config.yaml
norm: "rmsnorm"
qk_norm: true
lr: 0.00298
beta2: 0.98
lr_head: 0.00462
Each number is 128 + 32 x the weight over its row's rms, rounded and kept within 0 to 255. Layers, rows and columns count from 0. The size above them is the row's rms in percent of the matrix's.

# layer 3 MLP up, 640x160, rms 0.209, rows 93-112, columns 0-79
size [101 124 106 115 114  24 113 124 124 108  35  27  98 121 114 111  21  30 107 116]
[[140 127 132 175 111 161 146 117 124 167 136 146 213 143 139 113 135 119 151  81 135  84 167 213 133 194 168 174 122 115 163 146 105 136 150 157 127 110 178 108  59 125 113  85 115 167 154 164 151  99 123 119 151 136  71 136 131  64 118  87 128  94 123 200 171 164  55 159 129 153 106 159 123 122  92 122 143 117 158 144]
 [208 160 158 162 129 143  59 103 107 116 136 180 155 102  76 165 118 120  84 167 138  28 124 117 150 170 149 141  85 100 143 105 159 168 160 124 165 127 139 161 155 138 124 130 150 122 196 121 133 124  90 172 143 119 111  86  71 147 141 161  87 131 102 133 121 135 166 170  78  94 130 109 118  62  94 158 144  94 172  78]
 [141 181 191 105 103 112 125 114 203 138  95 126 110  75 154 108 155 116 101 122 201 127  91 116 117 104 137 120  78 108 125 108 145 217 116 121 128 188 149 164 141 156 119 169  99 145 152 107 164 111  91 134  99 119 149 189 101 140 166 117 146  40 125 147 109 102 124 159 144 106 153 132 136 131 131 148 140  52 107 143]
 [120 111 127 102 130 103 134  62 137  98 111 106 192 103 116 149 149 105 140 128 171  93 141 152 132 114  93 118  56 143 146 114 182 114 204 145 197 218 130 139  68 151  85 150  83 176 146 151 198 136 145 132 138 149  92 100  90  98 166 143 110  57 150 139 116 126  63 124 121 142 153 149 146 138 156  78 103 107 148 231]
 [136 140 184  99 100 126  72 149 118 125 186 186 139  91 106 151 162 163 196 113 137  94 121 136 153 141 138 152  85 150 163 163 156 172 128 108 143 132  88 151 172 166 127 147 106 127 121 149 123  98 176 116 148 156  99 128  77 161 183 148 139 120 124  91 125 145 107  91 157  52 125 101 100 103 116 142 118 152 124  96]
 [148 141 157 159 107 133  70 108 172 109 155 136 147 137  66 114 174 134 113 137 164 121 131 149 179 187 185 171  73 116 110 149 116 133 153  87 149 162 143  77 117 166 120  89  99 138 230 160 146 123 173  85 142 146 130 110 128 108 119 108 148 117  56 126 101 156 131 189  96 128 131 159  98 118  50 117 145  96 122 137]
 [ 87 112 110 194 109 126 152 117 129 104 140 124 156 142 100 117  99 121 166 147 132 157 132 125 126 112 151 171  66 138 138 150 151 138 167 152 148  68 167  54 116 141 148 115 157 133 127 112 153 147 185 197 123 118  94 181 159  98 107 128 110 154 130 145  94  94  97 154 139 122  80 149 154 175 104 122 133 120  68 142]
 [178 121 133  85 101 113 130 119 126 125  78 151 100 109 111 175 111 150 228 123 129  93 131 146 147 107 108 113 104 164 141 101  66 160 103 138 145 182 155 147 121 139  92 147 113 152 126 249 151 109 104 162 125 163 124 160 126  99 115  97 130  48 123 135 162 132 117 115  90 129 136 111 113 132  92  49 189  45  71 131]
 [134 164 142 142 193 170  73 148 127 155 127 177 159  81 113  93 126 138 181 146 133 159 180 155 119  97 162 147 116 125 129 143 115 130 121 150 132 141 148 128 153 113 161 161 134  87  86 114 114  67 184 122 114 113 101 128 187 183 136 124 152 138  84 155 153 130 186 105  76  25 117 161 113 110  68 156 115 114 174 128]
 [186 128 106 135 101 157  72  76 158  82 147 152 118 193  83 131 153 111 112 143 162 146 163 150 132 166 171 122  87 134 109 119 134 112 202 146  97 132 119 133  64 139 143 114 134 104 114 142 177 127 104 136 130  86  65 126 109 156 140 125 120  72 127 173 156 181  99 122  88 111 187 125 147 156  83 157 141 119 131 119]
 [135 154 134 138 115 156  71  39 155 135 110 136 180 175 113  64  99 155 171 135 162 113 128 211 167 152 129 232  87 107 154 115 100 155 143  82 149 131 147 122 111 157 120 154 125 143 132 181 164 117 138 136  89 143 128 158 119 113 128  89 128  88  55 152 141 196  86 158 129  99 151 164 109 119 124  89  99 106 128 132]
 [136 129 150 138 132 172  98 116 133 181 170 129 159 162  55 148  99 108 146 131 179 103 165 156 179 156 181 194   9 121 163 145 132 158  88  94 167  99 181 102  98 187 115 100 120 105 123 169 152 155 143  95 115 120 119 131  97 143 111  89 135 126  85 148 122 149 122 203  90 117 132 178 115 122 115 129 120  88 114 106]
 [164  98 173 130 168 132 118 123 174 149  84 136 143 118  78 110  84 189 158 138 165  58 121 130  96 162 156 159 119 113 177 117  71  73  78 103 124 151 125 109 100 134 176 144 148 115  85 148 195 107 148  76  79 165 123  77 158 110 114 130 108 110 144 129 143 120 137 123  99  90 174 132  68 150  81 128 133 110 117 135]
 [185 180 102 121  95 115 127 110 113  63 101 170 151 167  83 129 133 160 107 129 155 132  99 151 120 150 137 113  64 131 191  93 103 138 111  53 154 111 137 163 119 154 115 129 104 120 105 156 103 117 193 136 107 102  46 167 128 110 148 116 158 107 144 123 134 146 145 164 143 135 135 100  72 139 150 111 123 116 121  99]
 [174 149 120 138  81 135 127 154 122 106 196 179 157 110  69 104 119 112 121 145 144 148 149 154 144 146 113 126  76 107 149  57 121 188 200  75 115  85 104  97 148 141  95 169  77  97 149 140 147 114 204 111 138 112 136 101  59 128 153 168 146 105 105 101 125  99 138 159 124  85  76 153  93  90 134  91  99  96 103 126]
 [174 151 132 108 173  95 121 113 196 149 122 166 118  97 115 163  65 143 164 188 153  89 113 150 105 139 143 106 128 111  83  93 128 157 102 153 107 179 142 154 113 143 136 151  49 116 149 142 136 155 136 158 143 150 125 164 135 119 102  70 167  47 115 123 150 126 127 134  98 104 147 139  76 106 104 163 123 113  73 110]
 [136 135 136 130 120 112  79  88 152 149 155 161 121 149 111  90 122 196 196 172 138 174 179 155 169 168 148 173  65 112 144 146 124 157 160  89 155 147 174 132 127 251 134 137 126 154 183 174 143 124 133 132 136 154 118  87 117 125 136 123 126  69  79 118 119 186 111 173 137  95 143 166  94 109 119 130 133  44 146 170]
 [152 166 148 146 131 148  49  88 152 117 142 107 147 152 108  78 114 163 135 140 155 162 187 205 125 200 143 152  56 105 162 121 111 148 176 113 186 129 142 123 113 156 148 132 121 114 165 195 151 116 154 116 145 134  95 136  88 110 125 131 135 138  65 149 102 153 111 158 121  97 141 176  89  88 102 113 111 126 117 136]
 [ 91  36 122  86 171  97 139 153 139 184 127  83 165 164 141 107  97  99 144 134 143  90 114 167 135 132 186 151  74 175 145 129  99 156 136 127 161 145 179  90  95 116 107 130 100 128 154 138  86 134 186 111 122  92 129 143  65  56 112  67 120 105 162 142 180  93 160 161  81 130 104 196 111 123 119  56 126  52 128 146]
 [122 152 148  89  94 209 130 112 118  76 145 154 216 108 121 142 101 127 196 143 109  52 186 164 159 150  99 203 103 160 111  94 109 161 164  91 156  96 120 135  80 153 137 161 127 148 146 144 168 101 138  84 134 132  85 108  83 155 152 119 106 104 100 173 110 111 119 148 134 128  87 127 145  60  61  92  92  98 153 149]]
# layer 3 MLP down (transposed), 640x160, rms 0.198, rows 93-112, columns 0-79
size [106 123 103 113 117  18 115 120 122 110  31  25 101 119 116 110  21  22 106 113]
[[144 120 163 189 113 130 151 108 137 108 177 133 122 136 153 139 114  96 136 193  53 127 107 134 110  99  55 131 184 143  58 119 134  80  85 132 132 107 144  84 140  94 108 167 110 125  99 161 104 164 103 156 122  97 183 126 141 126 157  97 145 153 167 111 159 108 181  87 102 138 117  95 103 156  91 150 162 168 141 105]
 [134 110 140 108 130 162 154 125 102 166  95 101 113 157  70  94 123 105 177 119 103 126 168 124 137  55  23  45 155  47 164 133 100 130 135 116 151 103 118  80 114 131 135  92 105 161 106 140 167 184 124 140 122 111 159 125 151 134 122 118  79 191 124 146 121 157 142 143 151 131 145 130 205  97 114 145 171 131 126 157]
 [113 124 115 134  78 108  94 120 138 105 161 142 168 157  92 108 163 168 116  91  90 142 109 128 197 165  88  82 159 193 115 128 109 161 125 130 147 140  98 132 154 149 119 150 145  92 126  84 116 121  64 134 180 181  78  94 157 186  96 127 109  81 126 130 143 184 185 127 185 133 127 141  85 113 122 111 158  88 172  87]
 [124 106 117  85 115 145 187  83 120 164 140 113 111 129 180 128 142 177 178  92 130 160 169 136 153 107 127 105 192  89 127 113 183 156 110 122 170  80 131 153 116 103 110 131 104  92 114 132 135 180 153 147 135 110 176 119 130 131 201 122  98 141 123 129 147  60 172  68 172  87  86 176 135 153 140  98 133 115 124 143]
 [119 136 141 107  86  98 200 154  76 107 113 153  80  91 153 162 100 124 126 177 196 110 140  79 114 147 178 158 124  62 129  63 181  85 111 164 107 123 119 111 133 124 143 142 161  89 111 105 148 144 163  97 134  83 125 180 200 106 116 144 119 138 157 140 141 126 152 100 142 164  96  66 183 146 163 119 143 117 149 135]
 [139 116  99 177 148 122  96 150 113 167  95  98 106 103 158 172 149 120 103 160  60 141 106 149 113 136 113 113 145 143 104 136 132 150  43 111 126 140 137 131 124  50 125 142 156 156 110 151  77 124 103 136 172 127 126 109 132 125 108 147  26 117 170 149 105 174 127  94 172 104  73 153 129 124 150 149 143 120  96  79]
 [133  73 168 121 124 150 155 102 212 135 153  92 107 123 155 138  77 168  77  97 165 115  97  72 138 136 104 135 138  96 127 109 106 106 149 134 128 135 137 129 125 151 181 136 107 127 122  91 168 144 186 114 120 117  81 164 142  91 121  77 101 114 196 104  92  82 139 148 140 106  84  90 146 155 124 127 171 117 196 142]
 [130  97  94 166 169 199 143 141 111 135  40 138  60 160 141 122 142 116 150 135 104 141 152  96  95  99  85 110 126 130 112 155 154 159 173 105 119 128 128 161 143 173 128  90 144 149 114  81 157 159  97 118 107  99 144 134 124 141 148 150 103 141 168 122 136 140 136 100  90 154 146 138 175  99  94 124 136 119 181 115]
 [144 220 138 148  57 162  96 181 105 107 157 127  89 124 113 114 156 193  91 142 162  94  86 120 179 131 153 117 117  64 140  99 153  75 149 144 109  93 116  83 193 181  70 168 184 148 164 170 129 147 169 192 187 164 126 162 149 155 159 222 125 120 146 118 129 132 148 163 142 120 159 115 131 103 139 111 128  99 200 118]
 [137 118 130 136 132 132 176 118 127 102 161 143 156 166 101 143 136 118  97 165 188 116 125 102  98 142  99 126 199 129 130 141 186 136 131 138 127  84 160 102  72  47 112 151 129  92 123  62  97 132 160 116 101  94 157  96  90 113 125 139 111 180 184  97 139  94 147 115 137  95  84 111 118 136 145 149 150 143 113  91]
 [118 138  64 110 111 129 162 214 126  95 105 177  62  80 183 135 110  97 108  96 124 168 123 144  81 187 151  71 146 151 121 105  99 176 120 148 133 140 125 137 147  80 146 143 113  65 114 129  78 154  98 121 141 133 141 141 152 134 122 158 144 148 111 162 148 106 159 162 152 148 135 105 120 143 174 129 134 124 156 108]
 [ 77  99 131 108 148 154 124 126 134 113 136 145 120 112 183 121 157 114 123 103 132 180 148  94  82  78  75 124 170 157 116 157 151  70 155 118 135  95 161  84 127 123 135 144 123 116 105 140 129 222 176 168 123 150 117 136 174 128 112 112 101 130 139 134 153  85 189 134 113 144 130 131 125 149 127 155 159 134 143 127]
 [133 114  79 139 126 149 116 143 150 111 110 119 107 149 127 176 133  53 132  81 174 107 125 124 148 126 116 123 150 133 121 186 190 137 140  54 121 147 116  88 139 133 136 170 123 128 127  77 116 133  94 204 137 156 135 129 174  84 124 124 134 192 157 176 148  80 190 166 146 159  83 125 138 138  93 122 247 136 131  94]
 [116 162 142  94 173 133  85  80  86 146 121 115 144 131 136 176 164 143  94 114  40 137 103 147 156 100 103  40 125 140  64 112  98 109 106 116  88 129  98 137 170 114 153 158 162 186 121 103 113 155 109  98 113 132 125 116 128 155 114  98  92 105 124 144 176 114 108 123 134 156 135 172 158 148 112 182 121  96  88  75]
 [120  88 150 134 136 140 126 110 135 148 156 113  60 142 165 177  83 163 138  40 113 147 136 154 138 152 145 160 173 110  92 113 162 148 111 151  85 100 128 169  46 137 100 129 138 168  96  86 117  92  63 158  81 144  79 131 124 153 134 110 138  99 150  99  92 206  94 112 134 181 116 208 135 114 173 125 120 120  96  91]
 [ 74 178 157 100 152 169 117 141 152 138 137 157 139 122 109 109  91 161 154 138 158 116 152 109 131 119 145  78 105 131 134 116 127 150 108 107 134 102 143 162  97  64  93 141  93 149  92 121 115 146 125 113 163 124 142 159 158 131 107 175  97 122 110 169 108 114 121  73 125 123 178  96 140 137 114 125 145 119 168 131]
 [135  55 146 110 137 190 149 115 123 159 101  66 129 115 124 115 108 172 128 154 122 116 104 110  93  56 164 200 144  97 108 126 151 177 141  80 137  75 134  48  88 113  47 143 113 165 104 192 102 130 121 127 117  90 145 156 121 144 101 126 106 210 128 122 122 116 120 149  81 211  87 117 143 118 133  92  98 150  99  89]
 [121  82  63 169 163 122 255 170 135 129 129 117  79 133 101 141  95 196 197 125 167 121 110  63 145 116  55 135 105 105 147 131  88 113 131 128 140 169 144 141 119 101 126 163 148 130  90 116 118 126 157 133 118 128 132 117  94 111 115 155 109 167 150 131 160 109 118 130  78  71 122 145 122 107 161  73 120 152 126 159]
 [119 147 133 140  94 197 167 158 113 117 135 178 171 158 115 190 134 125 135 129 160 142 129  82 168 149 153 109 168 148 127  66 139 131 140 147 102 119 124  64 165 118  91 117 150 158  93  73 129 114 171 111 180 101 114 123 111 136 156 129 111 141 136 135 106  10 165 135 188 172 123 142  83 112  98 209 125 155 174 128]
 [ 98 122 106 115 146 110 137  83  98 156 128 142 190 164  87 168 154 171  93  90 117 112 142  82 154 144 106 121 141 128 115 118 112 154 115  88  87 149 150 157 201 107 114 151 108  86 177 172  77 137 108 114 181 158 168 130  84 129 225  79 102 166  85 110 167 110 176 163 124 141 131 167  67 149 121 127 220 173 153 143]]